Each number is 128 + 24 x the weight over its row's rms, rounded and kept within 0 to 255. Layers, rows and columns count from 0. Numbers have three digits each. The size before them is the row's rms in percent of the matrix's.

# layer 6 MLP down (transposed), 512x192, rms 0.157, rows 31-102, columns 0-63
100:147134114134155133139119115120123126106131125104082161130129121177108099142133120151133145148135122167113094115121103152114070115179118086066078135110103140133169121115131110100173128114126137
091:097090091147113134113130126110088093138108100145104153096150123113116098125126162147196124179168143138109112111172152162137126169134153119133138164104138115122119138136132123141137110140138153
097:090152158169117121119110113101133103113102156094158122139103118128126152131083136124103194104145143074122149102134132116120156159099183122138148096119157135128124160126111141097104150131134144
102:137078115150168125096145137087080146174112093144119096097133122153145149169104159078144112113157121181117113113126120105149117134117166109123149161088147122121125121144112096114125113131113128
099:129106148114146136121183096133138106139139112140203127142158165113171130188133129113085104142122136117084087130170135103099167162169146142126098108118122126134116120150130152063146127119124148
097:081135124150106082128069119121135130134131177142131128116135139127135127156151123177140103156138102105161099130153121127116119104134142097102103117148151156122084082138091130114123140131103099
101:143111078114108102128179125143126128125152115077133112131121110092137136166100084104075145145136120131135148135118108157163113107095117101159126073144126147136096131126157113149103162139116136
108:138139153139127154145156117141132098172082141118118140120142140131123105152096120148093141152155119107139092149141158187149132097132114108094096116113116125167205184111143094133171189181111122
098:100162130106115149142071106124106159142124176152095089136120118121124140130059170096139155134104140110147158128137096154147122128115099106127163134149124160155142130115078095153080135097154115
102:107062125163087148146164154153149147144107124134138148126123123098142164146117129131101188122112123120137170133115133087162148124146100118093104128121148128136128123145127128120150136155128077
102:111091153160133097089145160137143114081138134135111148127126126120134163146112135137136165095173118093128126135124137178147139184163096090120139127109141131122130126108144129148095138117114134
100:103143109092143089102137122123127129096195121111115117111103155150099141148144123105088160116166132171105089124127147127090106093135152126116193127118118112114131130162116104104114153175106144
100:141160121126123144142121147164148109131130134091105138167137102110098150105140111156120089134132107079183112088105144155124130132103161135107122156182174121121128144129102160085136127132170098
104:144095149135137157106119138108094128139156119153120079121113140091114126089161149084169129132153124151147101145138155184099120151078160141117176136155152174135143104121126176146119163114111106
096:174146112172132177164143122129154136121046104147141154083124107145130111103136083144117089176157147106108149121121132114109090116112118097093105121122128143132123152175111073150117163094123155
102:121141151115145109084124142119112157107149142095126138117151141154139125137138140152122155101164139141082156120087140133134143153129138108138106128154145135099068113142095163161195107153139125
095:140120157177122079126094136150102127159123147123103116132161169136127125134155104183175161117096149137114133183148102115130126143127137138142125140131103114154140116137123061115123144117125099
099:135119148120124120144146127125147104148127156124126099131169120161133121149126128116156136110156127157113113127156155154107118125155160121092190124109117120116136142191152160106146162131146175
100:160100103136145140139155130095148147133124115112111145107119130129155116148115126179146183089147125144110130122130106126134128074117134133125104125174159098126120141083106145101168144133141142
098:144095140110126148083123079157182112119122147166158179140136139149129135120104106112112166143125132108158147165112089127129125128114094125113104092140128121112124145176146136121138120143115095
103:105138152119148098157119096083160110143147122128189119108129132137163117144157162123147132138117154111075126124161104129130114132153147132125131150133103128171078129100115096128115119141123117
099:150096093164153123120106105127097155078141143081172120141140124112105116134139138096127110111129157130132126143122129132146133111120122177171126153085080161121140131144086138146125150073102144
093:145122084124133109132154100112106159137104150138118127090118149133150152119148147132139146144109167131102129124144153135130156140144084112087131102148102134113115123115181139100120132149157076
105:102127094112143103083126157155166120126161091136151139127128157109126111108132130146092139147126118133101123123138122163112118083115139133103122130118127133138145124142126122113101113100122132
096:172145142113143133147097155113166127142152162128107135143131095117108075160127140119162101173149121173109110127140107132144150094144152114097139117138090170152162136128130104151108132155120139
108:102085106152136151141091161135133121168125110137120118144109125114147130130136101135131136076151122151160110088153141136084149168122167084110088138140147074140169143140170113110093124149095133
100:135096140147104147149080144144081128135165129165109098093174138131163114090101115124116160135115141127149145140121172108138136168133120105128154106107088114160101128118118111092165183189134129
092:080090148129082149123124105135144131147073145148161124123139134146112108089119121150131199106103186129110163104129122121157165204130140120082127176149112140132147127093135124102129094105124120
099:178086111133119139110105205160145136106142123109111164136112128149106102125136160166173115153138076112097088103107150143078122144103169155124139116171160124147133165106102143129108130077133087
098:105100127110134177142139091120144111121071138147157157125145062096146119122115114124159172123122098157134117081164152153146143138140094086113137147146133096141110149143128166132106120106140107
080:097129109122167115127132125147106137140129143162140118138093149145099126083139120172151125128173096118081111138095135128145151166153099124110127139154133104131102092103139098159117155125160157
104:136160128130125154141142082081094116097124136152140126141130121168150131149122104184146120113145135101126124169108128144091117042213097155113085131128143159109121132157159120094107180131160145
100:098078143140119084098100119112131130131083125107105117149122100107143141108106119145142149114124110105139176145095081128128095137093194092122118113132107110126114160122136161113110153109149076
100:107132127100112138125148126140129129076132118129134130119101160169133129114113137131049106122148126099145121142111123114117114145126133158081156099095117100107143105092103107133159128148128142
097:151147122123135136116085151112130137153122097132142131127141152141101145144130129076109104154135126110117127125153127162113165126151144164147104098127123128123167139142104117116146154136118121
104:124090113083155123103100103150129087131095151158167100112120106196112140118168121151119111135093155111143103099085108160148104154151152148084130136150129137150154101128107072161117120161159116
104:141121109139168138143137122142107122121184133149133130100141104075107156111159214107120086153108135104186120127149067141106121113117122089104124138083109157110141133151159128139113135119109144
110:102149148156128123133165113124138120147162130121173156177128117152144127162137109144146139117133112134130135111112134151103068154142157118151103140126113163132146135097123093144158156142157160
098:149142155142153123160145115136130126171154099114158126119114139148116125104149148112144115126128152153121199111105101141136075129163118141139123157173132125119137145102146126142141159128130139
108:125143108123149101106111137125148104141137091100127129104124141147109133124143135153122151123181166136102136125138124124117093130108163151150113149122146104119130163175149097123146151150165111
098:128162156159124135145149119156159123100161146122098104136118098119111105107142180114153163124096151152144157118135127145126128107157114083117130151137134173107088099137126128138110136140069163
101:101098138145165150125095141112116134090108123122138113129121133118081187106169152127121068129121114165131170129097168108109118150116158150144146126164115089125137156130112094166157135122102151
104:114140117119101122101130137133164142119091151159108141117134092100078122147131137145118094092105140125116107146123106130127121084193105149117115181103111135133153168095147108079160095137108117
103:186096124141171102150093119091084143121157171128115147161156105157173085097149143165116126128142150100153131145148154129117134134125069130100138102149135153133130108122094148141132133104090147
101:115142123151112096123169100117128108103110133114122077140112121154109096099113092095107131111143168121136147094132125136119161152123170155136142112148149169175132155131111131119155163128088105
114:184152105114128168097177076139150135095154115116129142154136100165105150168124067151152190138160136139141173122099079106138146150124152118128126085142142123089098109107125139140113119117115163
097:088156118139155159144141107153112153130130119139165129115137115146130082090132160134132132102132185159150154130135096131121119165155116123158155101108125146093082146177155085111121128117131112
081:129122109128164084099140128114153132118141187129121103115114093150120145092140116132107161139114156126087133132152117181165128126140126109170111124185113098104128105099104125148126121118127088
099:126145117134121106092152100157175096109137140140124098138105114146075173165133125118112162143113158146157166110127165125139137178144163112097125176159108126136159147157089131069150111137088150
097:096128175125147124115115074143144090172089112115172109147085094149111143143102136150090103133137121114162101114152161112144128114120135134144115093134140133140128144144118119151127135105142086
100:177156116180097142102144100134168096157125140093124177149085195158159127107102108107148078123137096114160114107142125143120109091108116134149137110085114129088109151162073154155103126122110128
099:133113167132112107138154102120152119144135132139141131116140141115169119154117121142144164113170125119133139155129135091111128117140124087134093091147131087094162115129127141136117115109127120
097:127126117125145146121132135133101134124139137126143095130143096158093174154133125153130107156118143170134098176122158123123156140130104140127131111135152113136100118129103120131144108146164118
106:094154099155120066151120155154159123108157130122150147135143192070139131055155130140148152111144182156098127114105090126140144179142122137129151143110136143113124137126136128134162114124137135
101:120159136111155104133139144164116113113091072125161109143082146144122127087131156119121130146173135161145089115136093134116096123122167124125140139148123083130135152157089126105106112119155142
096:140145088099136119119131104144127112114094113100169127119123098120119140157146097158137165122088103144132134134128128134179138146142103119143136162171193132093106138102171100091152122156122137
091:143125138103111134099112135111130123131104138115153148084123147125164177133109118173158164130132128127106088085159135174132095150180128124105161154163126129101096114145112147109136144140131121
102:114146132141128136154145149128077153132132119097124131126119133137108115121160129111143110140107115144110086122114195085123154117153085113131093153103131126123154089098152103101118157116101151
096:142113146142158155129114132137139130149146125155124135132119128102118150106150108125116148152112105161132144160149130147144099086092137116137126168167152105107143067107136130119108137129099173
105:109184138118130180131151163103086106152127094135126135059154135127108107172101114086134150159157171130150131134102129120068094116144159137154139141118114131142150114152152129139163147096076094
100:154077103082137127071112161112141128140116119105147152136157152106118141135126111113121180112123175150146131154113159142123121150128096131125112134125134139125059154150122133156139148158101154
106:129103125122106126125146185170130169107128113124109115149141096118139107118111129157075148129156160125138060073111096099112142143102089111171149122120154161167166090127152160114126139163147127
100:118155118167149135163118114093126169115099126088121109112154104144170094108096107155157088087137111141114106200146130108105100130117110127142144158108126121124122100112103126116132117120120172
103:099131135075115160143141113193130133119120122146143103119129151163122083113154147165127114084157131143132123123116142092145163122108108183095082144157176102131142124138112161124120147094114118
098:116101140150096123115144153101100121088090105188099129162088133112101138107133113126111115128092148099092118112136143140131110147142101165104104160135168137115097157117134125143110129131155123
095:122147142145088112118118105108148102097189133111106116133154134124145144119142109120118117105141083133126103157130105114137102086133128101126121129101147157116140103078126158141114107126174137
107:109140123159123144114125096156100103095105112118129137173138104148111126117164106141154111150163122155180149157165110133111123146131134114203127097124153124111101117116154160134128148147092079
098:170102166136156176141083164125130112123122118113109119154125104111128177148139138062075134103138134134091138138106105127088131106144155117117135159105117145147117166127106112132108138120131141
098:112091129097122126122151105142145112101144090154153117143150159153140153090166154156108137101104195114146141118137132119085159148146144114132115134198133090098150152115117154117139163122106166
103:152138116110157142116117121160116161134143131110145156137121127088170128102103107121149164156083125144098130159074112129115082088119163101078153116076098129118107147121145113140137095176115105
106:138136147111119131097171131128150098127139129118152120148113081130107177161157115099105136112157061125100109141119108163116162147140094131157133141125118064174099128110113155124138108148141161
101:138176110104159106118128154112160105124132148124133098112124154107140149141128097152127064142100090093131115143128155096108094091123110127107148131104124138090123102157107116164136140123090137
# layer 6 MLP gate, 512x192, rms 0.172, rows 32-102, columns 0-63
093:144143139179129156137127150096140145113098135136106095104158131164146057103125100140135139130095138128136130104081099109158153133150134132141140125176099120160148127092111116138155104170133095
102:125148153108124158090131109142148134126086155151139099139172107146088130131154165080130143157161152094135135134153150160121114132129128089136156155155112093119128118114127077133138114113162104
098:121173132076155133093106109177129141160101137115152146149151138075108151103190101164163131123111143111139131129144100125112155100118096126051138156135130129143120104114131136140084150147152127
100:091145149111127156112155134143159161114143112127103181132135087145108123130159162124073102120110129133158131093130165147160114141128114096119110124154112102101148120136087119093184132118119142
097:136126135152140126120173100124131071091152142119140116060155128158140141142145122172160144172127115128136119102115136167127079158107158083104120156177130131107093119125144102096135168146071124
103:146130150143083132125150131103121105138126087113111112110171107114095110093124131116151086150085145129122109127118130088113132152117136095138130116124170137162130162160159173101151101163104072
103:141178102137092154133140146132125112132125102135086118117094141095147130131115137077156140163145120100110171145171110152132135128152134133125141119160095150135083118135062106135114133105149169
104:112187142121156136166152135102158127134111159090103099128133113145114124134124142154127104113152111127112146130183093107167137138149116128184141149147100171112116106096116113134170129126111150
092:165094151127121160105116115135187121157129135115103138177100102105092123091161149104095087134116128184069124162148118110142143142134137075128142111117183129137114097160145142114103103136142094
102:123136142162121103145110124073185132118139113143151110143163140131116142125114139135131138070161139139094118143136139123153137153141151114110162116156121137058121119149118112099132138165133147
103:140129128118104145133175136124152114140097142156148116115129167145144067174160101145165128136055116101158153150145116138116133175096153136154073120162098100157131115156152139138117156137140086
095:105108124152170123158130111103160151146124144155137143153154141090129149119169102114158106115126145094058135119121160127162128110102130121107127068133142107116135141140140129131156154133105145
103:134147103125120155107150131115166154124120130061137147123143135150125112135160056169104135125134096115116151103126162121064172114130152086072102145168135122157138140159093127117170108150116189
099:087152127139105108131173114103146141128126117092118101108144131128121161058165082135158133142083146138127122127138111103163140156148121115152113163142132116174117130137139136128176153129126097
097:125166098147088125097128145109174092130088146144106144134124095118091121123139140144125139123147124121101127124115147118106118157100140143104128133160097144136092147115131121167124133176140145
105:143132106152131125181116103125116147082136130159130122108141147107128084157087141123176152147123116146146096154145132098142123083086116141115114142114126114107130110141142149121166132157096133
099:110130121129129116112106111112165157114118088087139150089177109065077183119129119142083129115113144127123141132117121122155160094134095161144119106151145122145126149114126128152135114130095107
102:131126160149127124118156092157158097091072100145151107086154113122108135141118123081153119120155118101114146118122100100162127169162143126089155143125156160098133122083137134131097136084130129
105:161139075118136126109136125104124120144150139115104152142122150165145138152123133092187146146150103148148144089156128177111167150099136096136110081133136119090141189140063114097108151118151092
094:111103154117114102144087104138136111142110129149124139133129108102115113107104142140144091094139114148088110098124130132134108146124076114097107121139119115113105091130098086103166098155169131
102:111116140122119143107092187120137121116099138052134078128120097112107111128124131128103102149154108137113117164084129140123145155144136138173125116112099100135090117164100155158157096136173164
094:085139152147048114146143105122095151145125136117104135111093139088115148119157120123134091155171119131143205110154121131109157063146132126130130145141124109151087142137152114126127124159189089
102:164146167124144142161137150151112147091146080159157112129136163177172117147147120187156158180146134143110118154147087129101106099105139093150120126134164134132108099112169094142116129130178108
090:125117119136077165096130126122127143117086117146094125093142124158145129121164117130128121106116116140170108102104136101102098127114120112163137143136166110126156140138129130106107137116108117
104:116109107167188120122101130101143114134103099129129160164138141109140106151133188143173080159116115135081142138111168129154104107121099153140152113139106126201115159147082106130081164148126123
097:129142171140128177118114134132160119144146141122122083139140118120170129176108174175150137111093107155157117135168102161170130110121139140117144159081120153118116124193138162107122104100083108
095:156154111154134149101085095131163146105119136146135135136142112081159133169092084122099112140136083137135122144129095131122115100133137148161120098120157119149079117133127160126127133146146151
103:165110137117135095120112113126103169120163114110179110095126134145146126093154130139088176131124144135120129110113107106168167134126151119152169111088080131176118122128170095132139142111096111
096:151099107114095151109097083159131186147144174107109106102110159178163116076128088139134125145113150130124117091130132134127120137112160159146109123133081092104122155138130135158137079134137150
084:120140138141140098134153119150119115133100121127101170159082182169097146122138123147164156085140107138126112129135149134163134151164076147094132156123105102151127091154129077128125154136207111
098:131092118154111084111120151141181117142163145130132147101114196123158165069157110097103113132089099125120137109115125099161141142121149124132143132100128131148089111143137174111116131130133132
106:130139146139126078148180128139097103136153163112104098143115087130126139093103155155137086096150123095160102103189107158140143169124127163122107122117184182109133078120078132127125156119153197
105:110182124169161136182146133101156100157106081151117109144133141099128161165091108134149164121143164123138148128102119153096085111126147100130159168150141156151129140121156161102169117103101141
099:150121158126104106115133134144114130130112133181137118113102136101108148131161150170114165091139128125113135101124156087142091150167140122118111144144140114113114103100130165139139109138116137
098:111133071093173142103120150116125161112179108133128121145134179120117109140129144148136108116146159154124094089123130098117145124118091114125144130128136166109114165106140130087116141150108108
103:142129174162125113146096088105133127099131125133108177129151136117105137122149161166188133143154083122147131113114123125149100139094156093115131126117103113125086120102078125160134124142130175
087:115115098135177066139133114113119056130114142109185118137175107139120090134166103143120128147105147133107149157159169152152121139128155122107104089148118083095130157099070138124143128127104127
102:152111072154137117119121124140075147190085166118129123161119146144085153122132128120139132122114138167129136143132123121153105166121116092138123128108111096123100108116084133089161126074142101
099:177149073107102097094153150110144149118152108127164141157147127176113118144108138156096104173127141128133109126122117125135143104135127059136133150158120160170159139072172150110153136152126127
106:140102165158142110118081126122128150124111136130135099125096154153137123139130123104143098160136162170112115149105159102122127181115113102133102128150109091102098139125169108085142129122143125
110:166102157120102134120178139167074192145176126150108126099075126173145138138089134104106129116117128157114131123142092089124146118076156137112067066111155102109161108163132152131150104134093130
099:133136099103168125088120135146119149123104155144155124136119128187110133146165111151186093171136139147147141071146132120155146134116128155141132110104154121179181087138109159156160085131124131
100:163156145156097137129145176135110129117126137146133116154118134147150159101170131133140110073120100086100121133161147134138129124125132182145117152158096144170125178127113099123116115116113117
104:158100157142157137131152157177112134130105126105113139098154150136147139110123167129118096108064134118139149172136137151155130141167109119126111072126128148116103156118101163118159113104124136
108:122167141146143160156106131130127146094068136113134129112080138113126102142155124150124123139146112163146128166106183101132136165170135115134085163140147132131158141138122140163122147118128159
097:085141067139131107139087120104146123150136142148131121124189133104145107144131101138099105120114155119126107131133114158139106123115143119103070160156109136117134118132116165128135141143128131
090:152120074140132141157139160119116139113177164115071090069103095141115164122157091152144125153093120129145094140137135130131125134141155117124143122193137116106114156145120114099120146111136059
097:108143161160121116130159088140124143108135132121134133160105120152117120189159139133100182154131124088071153143149110136149097150112160172164161132098110127164102138153121085146153164161118136
095:150109136151174116094095166136132139106132082158132096127112117131069146090147119129119114146176114157112094167148119134143170141122149140115106150100105113135112112093123133099113143104094085
093:136139156136089110118096092134133075128156126103141134133113138121119140156122125160144108159156121124149125106125119150114096158147121093157110127117125100115132085140103135111143143093071110
097:122137104137147102127131124130127154125136112145120101178111130144138103103141129135109067133132157132147087147122128111134127149149117132175159159151166125141076145145135135135093074138100139
090:178110106133118160112177134099117131124125106137120132129110156111078109102139148145170134150157146142136073160085112112112175139121073107135099128144128134158095136102105141134106139155100114
096:098134111115185148168107129103114124132137126143105146183111100151160152105129152093157111162154100092122162137152118127155144095148108089143123169121118145163131127191128114108143113121078162
100:143129127125102117123119104118169153103082157104086172123127171138101113115125158152128058140127154185093148138160131151093066139120165150131147146122134131113125113143148153102109086145133124
095:152137134150133118170158123122088124158112132089106131105113086107130127134090181104144153065105124140156088144154103149132099112129143142127119122128146127133129122112127118124161162130146113
092:134188168156130154117126134149126079147104120122121102138100118154154140108124121111154131091163119074150160127144139125171164084089087128170088159098168150122155118135128142146132141154111124
098:102161171134114142148165093139176112127148096112146104116155143121138110133069124122108098112116162102158090159142122160157154094148145074137141124134167097133118104112135161130162126096114181
100:129106153143094132149165088163139139072113095129143117135093168164165125114125170148141147173099151113120140133149120120177138161106120110133107137144098145099082164115097135087137141130151101
097:128137104102113119113133158141133106139152137091125101119094132115099104136119128131153121131104093174117150131098130128119188103137122134116144109135148144122112103150117114099187160128151125
098:093135121147141154147087101106116147134140117152125086101098112130156128144126165137144171146115104108163134108143120135115073103118124164110163146135102095141121099140134086125136116118110155
100:122115112133099104112098119123152158103168114120132118178135135145159119104143110120130092152141123133128104160153162177100163121115118146123121098123127106120159185113123116155159157112137129
092:146095120142138122123138143098192135112128129136129099121124111125092108098130136111167106131136113146134113131158103107129128118148138141107118099113082155146131106146141143130120139121049162
102:099120121117100134079136132140151143133095161155128117108095146140181078132122132140158137096108151133130166139113128131118146108115139176133164145113146093123096116180147118149145172101108124
105:105114098075093142120160112109145166134143156117147125131126181125118164158099144111150165181117099197120137128110140074146143095090132121172176119137118133104133140142140165132108131085121106
095:182118123153157115143144092157130145135131134131151127129152116170136153155127089131138154121129129130134107119122150153100120106105131127128189074156124148103122116129142120140113155152111105
096:146131103094173113141183130164188097197124159122127120118104160126115109132113108118111145125142155122085127110149125168150161114147140111153145164125127092155132120187152091183125118092114145
101:137169121127123116156132133106124100114116124128143126149146108147151152114109099065154134153151173137162108091108092112111145148151142105134168056159136114119123143158124140135089139128142149
101:165126156162124151100127111150121162089114155146176137108142142115146134161128151130120134144098132102080123132161119141145149098111157110154101108090119194127117136144135156104150093093129133
096:151170160163134092124151139120133105113124108138127142110111162127137090108138093122122118079142106095102140107149139146101160133133128131155140140175111117143111114138141108113166160091142158
103:142148162114125138109151115121113104150102128122128167110154133125071139144123135087112107101111121097126072155157133143103114154105099111138120127091162125081127138107139125102155125139164125
103:136119105102106155138169163131127132116168134086097130090091131143174145121084107167142082146134084151132137083175173106147111166133143114100189112080146115139104087160118114174146087114111138
# layer 6 MLP up, 512x192, rms 0.164, rows 32-102, columns 0-63
094:141112129148157164169107113119134132123152108127112126140108188091116124140065120146098100132132137091118129164129145107134156112161164111086131168138128119083106172088093152165166107081085117
097:134113163122120154183165143081078159100143122149165129133124130083152132097149133151131149180130135137139100133147155092139146152163117119119118144156085103124140111130099099153104131105144126
102:112122125151104096096135135142136113149138113150158170082106109145121165114119108162164103141154112098152121171126132121124117121121168093142105113127107143112134135116141133144135127122110118
098:121140132115098112117149101179099159148116108089124152144118117137159159118101105147117158150100096119167159139120091130155130111166153118115095155132128134146110125122115126095118127135124104
092:132112159169138149129134128154142123121157088122141066134122126164110148117148087158076149123066144137115132149119127135131132150145132088155107129107106148140120138112154114163126143097149122
101:179122132134107142140144136143110102160154159132103136120121178086069150174126097112111166128115124142134142112130099128101094134146136107125157158133152135094105105163126131118116123120132153
099:120132182095141115122112132111142147149159112161174075111153177114107096134174109164147165104127151120116133093175142120130119094151106133161110118099143133173129134163111150136108157132143125
098:127129135103119158120085146136096120112119125135078118131132139119132122117157128120152133104110114146106141182118141152101139130168125121130130113150087110160143092144103113172114142102143170
097:164112088143108167146149152121145124124135130089133121127143126168102138153146118133115129133087115170105129128119098099136121131106117172113119118123103113101193120119149120142107099188127114
099:096138133167129165141126104178153131079105093137089109106116152139140113151104119145089127105106150137152116103130163097166130123146168138110131083137102144136151117154154124122130140153125087
101:095087125130143135111144159129127129137115168144100095120122152112109115108107198108119150126111136110145140164134085080119125122134141098121086106143151111153097105146121118177155117165090149
097:122135124093118159086203151084082092108165116146105143153158069121087142096156148139126125142115174123149138112169131119144160119129128117121130123152117159079140105158123099133170126122106119
104:123138114102133098118098146095129095105125115127148115156116103121082127123164096113154098097148151136121108104102089109137142139142119151132103149161120145082117150147126141116106104108131143
096:129154105130106148116114159155099144116120166152147117139110103174131096132115135136136126122158152114138107155131100167160102141124111129134168063108156142167111153124105073145125128146103162
100:098160133155134102126128098136109128122177118146113115129085140120156130120130138128088161150138120126114120145150161143075126137104093129140066120105105133128121085119141150178125108135120106
103:153142127135109143117152130138154104119133137140109146128057113089144130135115080147128150097126104088122125133131118135112142096128110136100154131123100107156113125116125119109119159106111121
101:105107083097123174129097117088139165115133140154138107144095158113116151086103116099159152162138120113156165148144136124119166136148083158136055165133111138138129134174121097143111112109182092
100:102169143111131135079084151149123141108155140102131124125150110124088125138131120124131108126149159094103117139126161098099126144108102144154164163075130145120089130158125141105151133091143101
110:127116115088180165145115122132147138137113077155153115098172151146142157111134108126115167149096117169121151150155110123147114111109144154107113081153097075125117159177175148144120136104143156
095:144123133148115093133122124090129100120105136067114109133141093127104125137115151149151105162104118116126091099094139137125125115137115100077126106160098127161124126091136101141125134107093144
105:137155147111148108131147116170134170194123120128143104110120150106127137091147146147130097172116115131148108116095086138140143115096131168128122128141100104129070144143149149121078104135140146
102:109106126113085137149076125130157106116106081122117159155140127104138154087117112144143150059127122164111142117123089126115166151132194154155176110115087110157143105145143143169098124126115124
101:113093115105157139115119137127092061130154160095139138170180087129147123116075124098156165164136122119148165154142145157078121096135141113130074158118114134115142111111123083164144117125114144
091:172164120060134129089107115173120138159152135122106123170135144128164157116122090146105117119135169117123128114139102129099141111120125133137105094108143095118123110137139121146151126120140142
107:086116122140129138170119130148089145142103113088134134125127120116090096138120154110119128136120088092149114140117120096120160166073159111104126105122131121129156121168121117087088096119128127
099:116172115154134133105104133110117126163107099116139120140122143170124117101154095123143138145133102167126152132163119156094137085140147182135125121166177138071114098170119115105098127116087089
099:173138127141142158130125161151087104103181098135145136103132094123137106100115159101121089149121102104173085133144102122125133106139098103188192135138162137131135129130109159153163114162119156
102:156118129089222113152095165132096102115151110152109151135159116133113148106091105158136103098155141152115183152125122111174140140109111137139123136117099120117191118136116139117107147164108120
100:132113144133141117069115070150173129131152061111080111099100150141108116141168165131088123150165162161141122148154139130118148135131149112165108127149116158113118104104139111159157084123115160
092:151142141142112127135139157080160119106097089118113149131126135108164144139094099140104126178124139177143146115114128073134135090103136179136106177116111109110175139148135173124141103134066105
104:154100131126095132115075137125149129124109167116119126147132129125101096164159158118101140099152121143183098103113135136129100148099127116114124165105129150148124172136080104111121070208053105
100:127131126160138097145139105106109178121120067136120150121160170133146123142087132127110116111086122152099113142070090105162078116140108131160134156135140096121120143123145153160181114148109139
097:152110091130090109121124172120132119084126101120153178136119077134112135163120143076148163153134123130109154149132149177105121133150122113149104144126125110139105158134137097127162111133115116
095:105114131150132112131151123112146131092072088112105119110141084115162115137096157144157153146121133145108074110117104145134113128167090075143159144144123166141120098122111156142122159098138129
102:101160106098134102126101111141146122086159101090138109119135137099130117138146159072158083111141147106138140117168114101112106140120161144135149142142119152137151112104148133092100096168114147
102:153160120111109138160128153152106113123177139163102113103103135126121124113150162187148126095124138106160140130152149128103146122123170134111154123151116154161154121134126081136122140112116123
103:140152151128098133171157142104154151184119108141163122127130136157144164119144105132109157127106152124108125142155102156086122113133060122142117130103100145155150182145140110094084120110129125
105:143125142098129157125117135095142144164129078137141141108147138133112168105142119165126133129129157108120132107126153120150145158100132155181120143105113124131112103085169091122108113133114133
105:124150160126132152170166128135146132131105129131114136126140140088114085139163098154106166132151115101135120122093147098131137143083157127132118111074131116153123123150126186137153149083138141
098:142142101137105143118103105102110120116122136148153104107126126110137126097168162131116162151115130165178142098156128111133104118100117127139102122145150118125138117094127179142135116131086171
103:119128140124136164133120134135137168075131121080119123104120115114128086180187108124109157138141153135146129109104156139152099131157160131110085123172136157125104145130141173137145139154143107
106:134130170142125122140137121098161107087111151102117141122141140136163160140139167070098136109107124114121133107133122110143119117092119152154143127126126145095126118101097132129119154094138125
102:112125126115115128132149131100145103106112139103149095161136153102158141101115104147093119139169139094153121063112100129121131118129136131066146114141134117169135162147098081165139109092120121
103:117115086131134109153142184100153078131087117178170170117115160165164176154100149159162150126115125143130119133127131103177118120147128129150114123081127146101121114155089129124138108150153081
111:120104131131138151154089098095140106133155128126135153138148157133109169106153095133139179106161143156109132143104130126131164151075162127095167110083166141128101113122129098097122133104133150
100:128138101120109104139148122128112094116150129125138107106154117149141112113137101129147140065147139091149122136128133150144134153088099103112093155122118115147126124140145142093148135130120131
092:138114113100148125124087163107188142152084155121142156086114099184154107113115134143188130118161160125113151154113125125140123122116109164138108146156100165104124136116146122127147136144123080
098:069131125147158132111129132099117154134116085084110184119136161143179143108126081134097104112094098104143121139168125104150144142116143157138172161142081117144163180134155150145136141117157129
091:140107098132141106142100118136140105152141100183078120129148150071107066168106141115144157135131146153125139131110110133135132164166112142134143114110116132115096167134121163126116108127124127
092:140112103141152114127110128135106122163184118076113119157145135133152134123102115114187105141123113136121125124153120145154069129126148162122151143139151146102134171120138143098133123135096110
095:121137120093140140136113143146148158149112116109135138121135120122110107152129135139093107133148135132182094136117116100129158134118154123142115098129139160142172119094080143098139139131113113
090:210102142105115131124106140138112151122125149165131125094131084151119101133118129141122111121065134143094106153166111172150171123144120096126118121138102131081132134128089124149170120110105144
105:082117175150098165124112104125088138127118159116108132146117156121141141158096073141151125125151092120140132120141122113127102082111152168162104120125167124098111085060130126127103139167110147
101:167135144108078155133164125103163103118162132170112088150126138153128124165090101136151120131119143066105104104149131120125104109096141130134129150142170111179129153099126127093135109119117119
093:138141165135095114135074160081157119118121092160103105120131095102146108153158141079115123139136130105135145087113091126135130125077120141123134102191125147134124133167137155132155114152122119
096:110139160137150118148158179104129136118157118133135132122118145119080164127159094136119180130150120155103145106146139128093161131122122122147138163117137133133130122169142156119136174111151130
098:116115128181101152104098150101143137100099099116140157100148059134138138110147121169130137122143080129132156109159132136117112152153102086146152140154123132170135140155129124175119141121148144
101:119092133109162121153128135130108120159108103151160158082108095047152122103127123087098121134107061148116121106089123128164136132130163130112125118112086130181110112101166112130128150123141128
101:153143128104123178160137108146144153149139115117147120116076127109129141104080138123112114128095140121177132173139132136088090104167132134157128108087137116140112125174094116123180141139146147
098:149122126139151119106097124145144105123146155138137176135158143163116088135086111204113140083120146129172153108139165102138139106108135115130075170101133144115128082135124125098146100155127157
099:149109089124072133118126146105156175122128135169122107129095128142127095099112129124149169142166161102126065149150094174103103136115138121091141117119154147165149125117132153110115108123171109
091:115148081135108107152093118142128098128110155102139141128124146152163129121087120121128093156110099109141079116119122098076125106149119127184165153149159105099120113120130108129113150111172100
106:135146109164060125123170133160112122125116126107094117129139091154136152117144162098145112109124137098165151084169122112083142083101119156099088121130077142153161152133133133117124144147128152
095:147089124111116089123122126136125147167086167121132139082097128137112143145110165119153130115155125114160127091116137102088135129078115163135148158125103141132100136114127103130155139091094149
099:143115135115117130145094073089112154136087140113161135172109101129130150099130145178097182131089178114124137124123122101132136141171121136141142148159144144088153112109114090148146117136099096
100:098135129141149135074107117120112163109148124138161142151107119138171129116167152086140152141138106142148117138101140147138150112154155167108127118144103123137119121120070136139126157161144098
101:148163125125153104157146122164119122152146123091086099131153084160098131115171139056118124105139150114144144157079135160092156116106155100115096126119109130115093139157095153132124103124145171
094:143073146125141118145114150181154077118120147189152099093137126132133102181126146105146147118135145124096103113128162158109149116177134101115133132128112162114164120124112111157100107142174129
100:138143115140118095125179119118147027129099174118085125127129167127154158136127138127164176119141132117130139107072107093124158127165117135138104136101101131128130099118114130177108098136102132
102:160132150146129133126142137145100113141120149092067129125108099073123102120100146154119120139102125169125138136105145106166115165184112146110075119145076129138116130124149098134137115135123138
098:159110133119119137111138138119143119146068133108140071132125103159166154123112119124105123140125169132083165127128186155161145099164154130144153140105116107096087158167120109154155143138112147